From a checkpoint of a small transformer trained on Wikipedia.
Size: 11 layers, width 640, 5 heads of 64, MLP 2560 GELU, vocabulary 27131, 79.9M parameters.
Architecture: LayerNorm before each block, rotary positions, biases, untied embeddings.
Training: a variant of Adam for these matrices, 14496 steps.
Each number is 200 + 40 x the weight over its row's rms, rounded and kept within 0 to 999. Layers, rows and columns count from 0. The size before them is the row's rms in percent of the matrix's.

# k: layer 7 attention key, 320x640, rms 0.0349, rows 286-295, columns 160-319
# q: layer 7 attention query, 320x640, rms 0.0352, rows 287-296, columns 160-319
k286,115,126,220,210,228,179,152,193,205,187,240,246,182,217,189,212,209,158,241,259,218,266,247,190,195,190,140,184,181,153,235,242,187,227,220,258,241,155,198,245,249,187,261,235,206,198,185,271,222,173,236,260,213,180,142,201,140,175,173,202,232,146,238,213,232,276,188,188,184,182,110,147,176,175,253,213,203,125,217,250,180,290,173,201,63,189,228,188,195,172,181,205,254,184,164,142,198,245,176,105,249,232,234,228,263,316,238,200,185,156,147,155,167,182,195,183,197,216,222,46,217,146,245,209,206,162,186,163,217,195,211,172,106,276,249,205,133,183,245,157,226,302,248,193,220,248,193,173,162,194,209,114,213,201,259,224,186,275,214,235,226
q287,109,212,188,190,229,198,170,210,200,163,200,238,208,242,135,214,169,226,256,190,253,170,267,165,169,197,210,195,200,193,263,227,174,180,199,167,169,241,219,140,231,248,234,242,249,286,180,205,223,163,198,228,180,213,280,185,200,252,207,224,260,327,178,280,82,195,191,249,132,216,83,185,207,170,89,127,282,216,161,199,237,135,176,182,188,150,195,254,161,200,173,180,181,161,214,210,267,156,133,153,165,205,218,144,130,202,217,184,263,205,239,199,176,216,160,279,187,251,181,169,104,162,216,169,169,244,134,201,157,143,222,280,148,213,210,188,237,217,214,172,213,228,151,198,237,229,161,171,208,243,175,206,246,132,160,167,223,233,186,262,205
k287,116,157,249,219,211,207,180,214,202,214,178,247,205,218,227,205,247,245,154,156,228,235,217,216,206,176,184,185,187,187,183,157,161,232,120,223,223,138,234,156,205,202,166,186,215,153,164,169,202,203,199,230,219,178,224,201,244,294,226,221,175,101,234,191,177,235,143,214,115,198,325,179,179,141,247,211,189,184,120,251,219,229,235,218,232,241,213,106,219,226,244,197,108,246,228,268,178,219,206,114,178,115,145,155,227,198,131,225,169,223,126,245,174,202,208,206,235,181,264,323,245,154,183,184,191,148,213,205,264,200,197,160,228,134,183,186,180,240,179,176,176,193,232,188,207,161,243,260,170,232,274,200,167,186,216,164,221,195,178,237,137
q288,110,137,108,242,251,137,197,218,144,97,220,159,248,168,171,223,260,211,220,243,233,181,148,207,254,207,282,209,218,223,234,229,228,219,158,195,241,211,235,216,220,234,137,195,260,234,249,226,174,220,182,217,167,240,207,234,184,183,209,112,188,245,253,228,193,169,173,190,192,187,283,125,232,156,199,214,208,167,308,147,209,202,215,150,165,224,243,198,191,164,175,197,148,218,227,176,194,182,259,143,206,261,261,248,213,155,258,226,160,139,159,291,189,171,238,226,209,169,170,236,188,218,169,255,154,151,147,208,235,194,266,225,166,184,189,141,206,215,223,172,216,171,158,191,164,148,273,165,184,290,250,238,219,233,217,260,241,171,204,143,215
k288,107,264,216,179,233,197,214,181,199,177,253,212,171,208,230,164,201,233,183,206,198,173,202,234,185,199,191,223,188,241,200,214,175,160,205,144,183,247,124,175,195,189,174,182,187,171,202,169,95,258,232,235,191,240,216,309,215,187,212,193,197,162,165,200,198,185,227,187,230,224,157,159,201,179,201,203,236,183,124,213,170,251,228,228,207,145,209,181,138,177,238,180,264,173,233,281,165,182,187,276,245,215,157,201,196,123,223,208,217,183,159,228,199,244,291,193,213,183,202,203,270,254,200,157,158,252,282,209,150,201,165,296,187,220,173,202,153,167,268,111,231,232,121,168,198,227,260,178,229,238,227,237,192,291,140,218,156,216,232,212,266
q289,105,211,223,204,247,156,244,205,187,175,178,138,211,231,203,228,195,258,163,200,195,92,256,153,208,180,233,237,194,162,224,170,184,183,218,202,275,198,227,264,228,241,133,264,136,256,239,208,186,214,226,183,250,165,234,217,169,260,246,206,194,223,157,218,169,208,198,200,238,242,134,188,219,142,163,200,240,236,200,266,233,249,166,230,208,209,166,224,202,194,218,176,174,279,160,210,202,209,221,227,185,175,156,237,278,157,219,219,183,233,227,250,214,188,230,133,251,264,274,226,156,187,185,217,189,183,196,231,187,205,105,190,193,207,249,144,193,146,121,191,235,209,146,156,173,177,290,179,196,208,149,212,142,139,208,268,138,156,237,228,180
k289,105,181,197,208,220,281,147,202,241,199,163,244,254,217,191,206,211,191,115,222,199,240,186,250,222,221,175,180,189,137,219,209,210,155,225,214,175,261,218,189,201,264,174,272,170,247,237,185,229,192,250,196,248,222,194,244,221,107,217,195,245,179,151,192,216,267,234,221,242,241,110,199,187,222,191,237,176,253,164,214,187,262,195,160,170,223,291,164,192,213,195,209,244,184,239,154,281,210,171,210,172,203,184,214,247,239,152,288,185,226,197,171,194,253,223,181,209,170,163,166,212,229,208,207,309,255,194,171,189,152,233,211,212,220,270,167,147,194,203,179,235,236,183,214,209,241,254,202,187,188,165,163,224,218,149,199,196,226,238,178,188
q290,112,179,279,232,210,189,246,163,217,236,213,224,194,168,207,219,197,118,77,206,192,267,191,157,162,189,230,247,182,191,223,162,161,207,203,211,199,178,213,213,151,162,184,201,216,206,138,181,215,139,181,176,160,226,226,243,261,174,215,183,215,195,212,155,176,101,272,199,194,130,226,243,201,192,275,225,179,188,257,171,195,197,154,227,255,232,203,225,251,205,190,221,232,185,250,224,218,226,243,201,220,200,226,191,180,232,253,242,185,202,197,167,197,174,202,233,172,199,207,201,227,254,182,201,288,260,169,144,182,228,258,205,276,238,203,263,174,183,226,236,190,295,261,258,260,173,163,256,202,135,198,98,213,155,189,186,299,218,214,188,211
k290,109,223,185,168,185,247,230,85,133,198,267,157,180,191,168,213,82,247,254,218,183,195,265,184,193,119,186,222,181,243,206,196,219,212,224,155,192,135,158,158,230,207,219,234,222,170,250,173,128,157,227,187,204,180,229,192,152,186,189,231,276,233,249,209,205,228,197,164,220,192,176,225,188,224,271,168,186,146,193,194,151,253,137,205,235,258,194,237,252,232,153,207,177,222,142,215,214,231,177,254,257,200,172,220,187,152,115,162,169,158,201,179,194,163,243,169,141,240,207,110,199,207,210,268,107,176,190,215,177,189,207,190,149,235,248,293,225,115,200,214,191,175,253,118,218,157,251,191,241,189,229,247,229,174,250,296,198,240,269,299,172
q291,109,231,199,239,260,137,130,234,291,194,175,202,238,226,227,208,198,211,182,245,232,208,216,213,185,128,203,260,178,199,161,222,131,220,144,200,225,156,202,160,219,192,256,168,255,212,199,163,150,236,201,165,173,165,209,194,276,229,128,281,198,134,271,212,227,220,223,189,217,234,247,184,178,182,273,211,218,153,179,262,215,196,159,205,241,231,183,179,232,179,185,169,225,203,247,195,175,184,254,193,146,182,190,171,224,216,144,196,171,257,221,193,264,197,158,160,179,169,106,163,205,180,221,195,278,195,192,194,213,157,180,204,209,266,174,254,96,157,187,176,258,147,241,231,252,171,188,163,256,115,235,212,221,157,209,173,270,245,213,108,202
k291,111,107,183,158,188,200,203,300,135,182,172,172,184,280,157,143,169,245,206,148,191,214,201,238,233,272,200,244,207,306,235,171,203,205,174,148,190,193,189,249,217,163,217,188,186,176,203,159,212,295,199,215,191,268,211,176,183,128,170,203,244,192,179,155,256,176,236,217,193,238,184,224,231,239,201,158,180,288,206,171,164,129,210,204,209,188,205,289,184,222,130,202,251,244,235,180,211,190,171,215,228,210,159,285,224,245,184,167,231,193,240,178,190,204,279,181,163,235,189,177,113,197,217,134,169,158,187,169,214,216,198,226,265,185,165,242,311,195,226,227,167,240,231,205,204,138,215,110,234,215,142,259,204,242,252,158,140,220,221,126,219
q292,110,176,217,202,178,264,256,200,204,277,145,266,192,178,296,177,226,216,210,110,167,196,239,191,220,216,142,188,202,230,171,192,195,203,155,213,225,202,181,140,188,172,263,221,171,207,196,182,211,164,247,146,234,159,241,172,221,260,163,270,183,166,211,164,176,209,241,249,189,235,216,220,225,249,224,173,182,195,191,160,207,257,217,151,205,145,194,259,229,240,239,232,269,217,213,186,146,165,184,268,175,218,224,202,183,196,317,208,224,207,180,198,173,183,274,136,263,193,306,167,233,216,183,169,180,156,189,236,167,234,147,181,241,198,204,238,271,226,235,174,170,143,254,170,168,192,170,183,273,130,146,218,225,238,202,159,142,237,182,210,194
k292,108,133,158,252,184,232,135,151,156,195,150,232,219,167,227,177,149,146,212,225,181,226,194,207,219,174,232,242,206,125,175,180,185,58,182,208,263,176,234,213,156,230,184,158,211,229,175,252,181,168,238,138,177,192,249,152,270,176,184,209,188,177,190,259,117,125,216,206,209,154,196,307,223,275,182,221,195,170,167,210,167,228,177,136,211,211,136,190,191,204,210,173,192,225,182,194,280,234,171,146,137,196,199,166,209,191,236,168,217,256,205,225,198,248,121,201,258,189,185,178,194,171,234,217,155,226,194,191,196,206,196,220,172,221,237,147,144,203,171,157,174,200,200,227,217,210,222,169,298,237,119,176,245,112,156,233,183,157,177,187,192
q293,119,186,245,190,99,220,160,194,210,187,144,195,243,164,159,146,212,202,203,216,242,140,204,251,226,111,104,217,220,222,187,190,163,204,191,244,144,243,222,165,231,171,264,177,109,120,189,198,176,285,242,218,183,167,206,114,215,237,102,250,197,205,205,219,220,233,169,188,183,190,206,269,189,216,203,217,210,223,161,251,221,124,250,153,165,177,211,186,150,233,150,248,211,184,168,206,237,214,222,191,170,142,167,178,168,173,166,204,201,192,252,251,173,157,202,163,231,136,249,235,170,222,156,143,172,201,137,207,174,214,186,209,200,205,136,140,250,210,195,160,132,186,229,244,210,220,174,227,152,187,242,238,145,276,206,153,162,205,157,187,209
k293,118,101,237,176,210,131,242,205,228,198,241,233,235,145,155,196,257,172,213,175,211,181,180,248,226,243,261,166,187,177,168,173,192,233,252,203,198,223,254,258,202,162,203,236,233,293,187,191,227,224,108,170,225,146,165,181,215,169,156,203,199,204,192,160,189,259,153,243,194,219,265,207,218,158,180,208,169,246,189,214,240,139,236,115,197,231,150,196,263,178,234,238,205,181,213,126,211,199,208,174,208,189,215,240,173,217,206,233,205,234,218,195,207,189,175,211,193,242,155,232,185,166,252,198,287,121,183,198,221,199,216,131,237,217,120,187,148,188,204,218,176,161,214,215,200,136,201,213,299,190,120,156,215,172,188,226,248,161,115,213,179
q294,111,162,205,270,222,154,224,208,174,178,244,169,188,217,221,187,215,266,232,170,197,240,205,201,195,182,269,217,188,231,244,185,181,207,150,204,230,200,243,187,179,158,176,206,306,245,206,160,127,150,205,187,198,176,188,241,265,184,207,185,181,202,155,221,171,194,206,274,137,232,229,163,204,199,100,192,197,239,249,165,231,306,175,178,203,218,247,187,216,190,179,172,178,144,227,227,230,170,225,154,217,292,226,188,171,207,228,205,170,198,249,254,242,161,182,206,131,161,144,166,229,225,231,132,161,211,141,174,158,216,257,199,214,131,210,163,233,243,259,172,182,231,166,163,289,209,227,204,188,230,243,276,240,197,220,246,220,258,247,246,285
k294,117,257,217,212,246,221,184,228,205,193,168,208,236,226,227,167,262,330,188,209,146,230,217,255,167,194,260,236,177,239,161,201,194,221,164,153,252,185,172,186,124,269,188,206,216,230,209,216,210,245,233,175,234,158,183,228,277,223,154,136,148,131,203,199,147,130,180,184,231,194,191,196,185,258,217,218,218,189,240,248,195,225,201,182,259,234,190,219,171,165,176,234,200,207,275,242,215,184,245,258,224,189,137,259,173,121,140,172,246,194,238,152,187,218,268,183,136,208,192,200,199,205,216,196,130,189,215,213,224,208,124,237,203,233,150,166,227,162,170,163,223,170,229,278,208,232,284,169,255,169,230,140,223,187,173,195,183,157,213,221,200
q295,106,238,185,268,152,279,205,212,173,216,279,214,217,224,187,211,293,299,200,212,213,186,254,219,136,202,198,207,224,193,198,138,296,255,158,123,147,196,218,226,219,194,225,192,178,163,178,242,121,237,224,180,141,189,150,166,224,176,210,151,214,214,258,184,198,164,170,223,175,173,156,160,198,135,189,211,232,194,182,228,278,75,186,195,223,173,197,170,124,199,191,231,254,183,260,200,193,171,199,191,212,187,198,209,217,127,212,176,191,267,171,138,184,230,237,195,107,288,130,235,163,177,202,242,177,227,178,154,202,196,237,235,153,156,195,242,274,229,228,232,195,215,225,226,149,221,211,172,148,208,185,296,199,138,217,232,217,240,289,169,191
k295,105,218,146,223,297,119,332,205,191,150,235,219,164,165,169,152,203,228,223,154,239,78,224,141,204,222,182,230,180,180,189,188,172,218,292,115,164,168,214,196,178,150,186,216,149,99,128,212,191,203,248,212,225,152,169,273,203,220,273,221,204,161,210,144,216,207,222,264,223,182,211,146,255,190,104,197,241,137,177,102,200,269,222,249,213,130,247,244,204,182,226,210,210,186,166,276,233,204,243,159,219,203,162,257,200,202,274,248,189,226,232,168,246,220,236,215,218,165,292,205,208,225,214,232,153,183,209,201,191,216,150,256,121,221,213,154,249,212,199,190,207,190,152,180,267,173,292,251,165,201,233,111,129,209,171,235,187,184,195,189,321
q296,105,213,291,186,196,233,231,185,212,185,159,258,230,228,219,242,164,191,186,170,208,191,252,242,215,233,226,252,221,152,156,162,230,204,202,152,216,270,208,194,177,204,192,180,159,171,242,128,149,239,179,221,180,161,124,198,171,184,220,183,248,191,210,148,186,250,206,145,303,204,159,173,173,215,210,198,170,244,145,234,194,268,211,170,246,171,178,289,169,238,246,210,202,298,216,150,213,195,180,248,221,220,180,238,207,219,223,201,271,112,137,155,214,148,190,164,204,188,254,190,184,231,149,102,184,191,201,248,159,190,197,162,147,182,158,102,217,247,212,126,160,207,237,188,126,269,245,185,222,207,216,184,191,256,165,309,152,180,180,285,176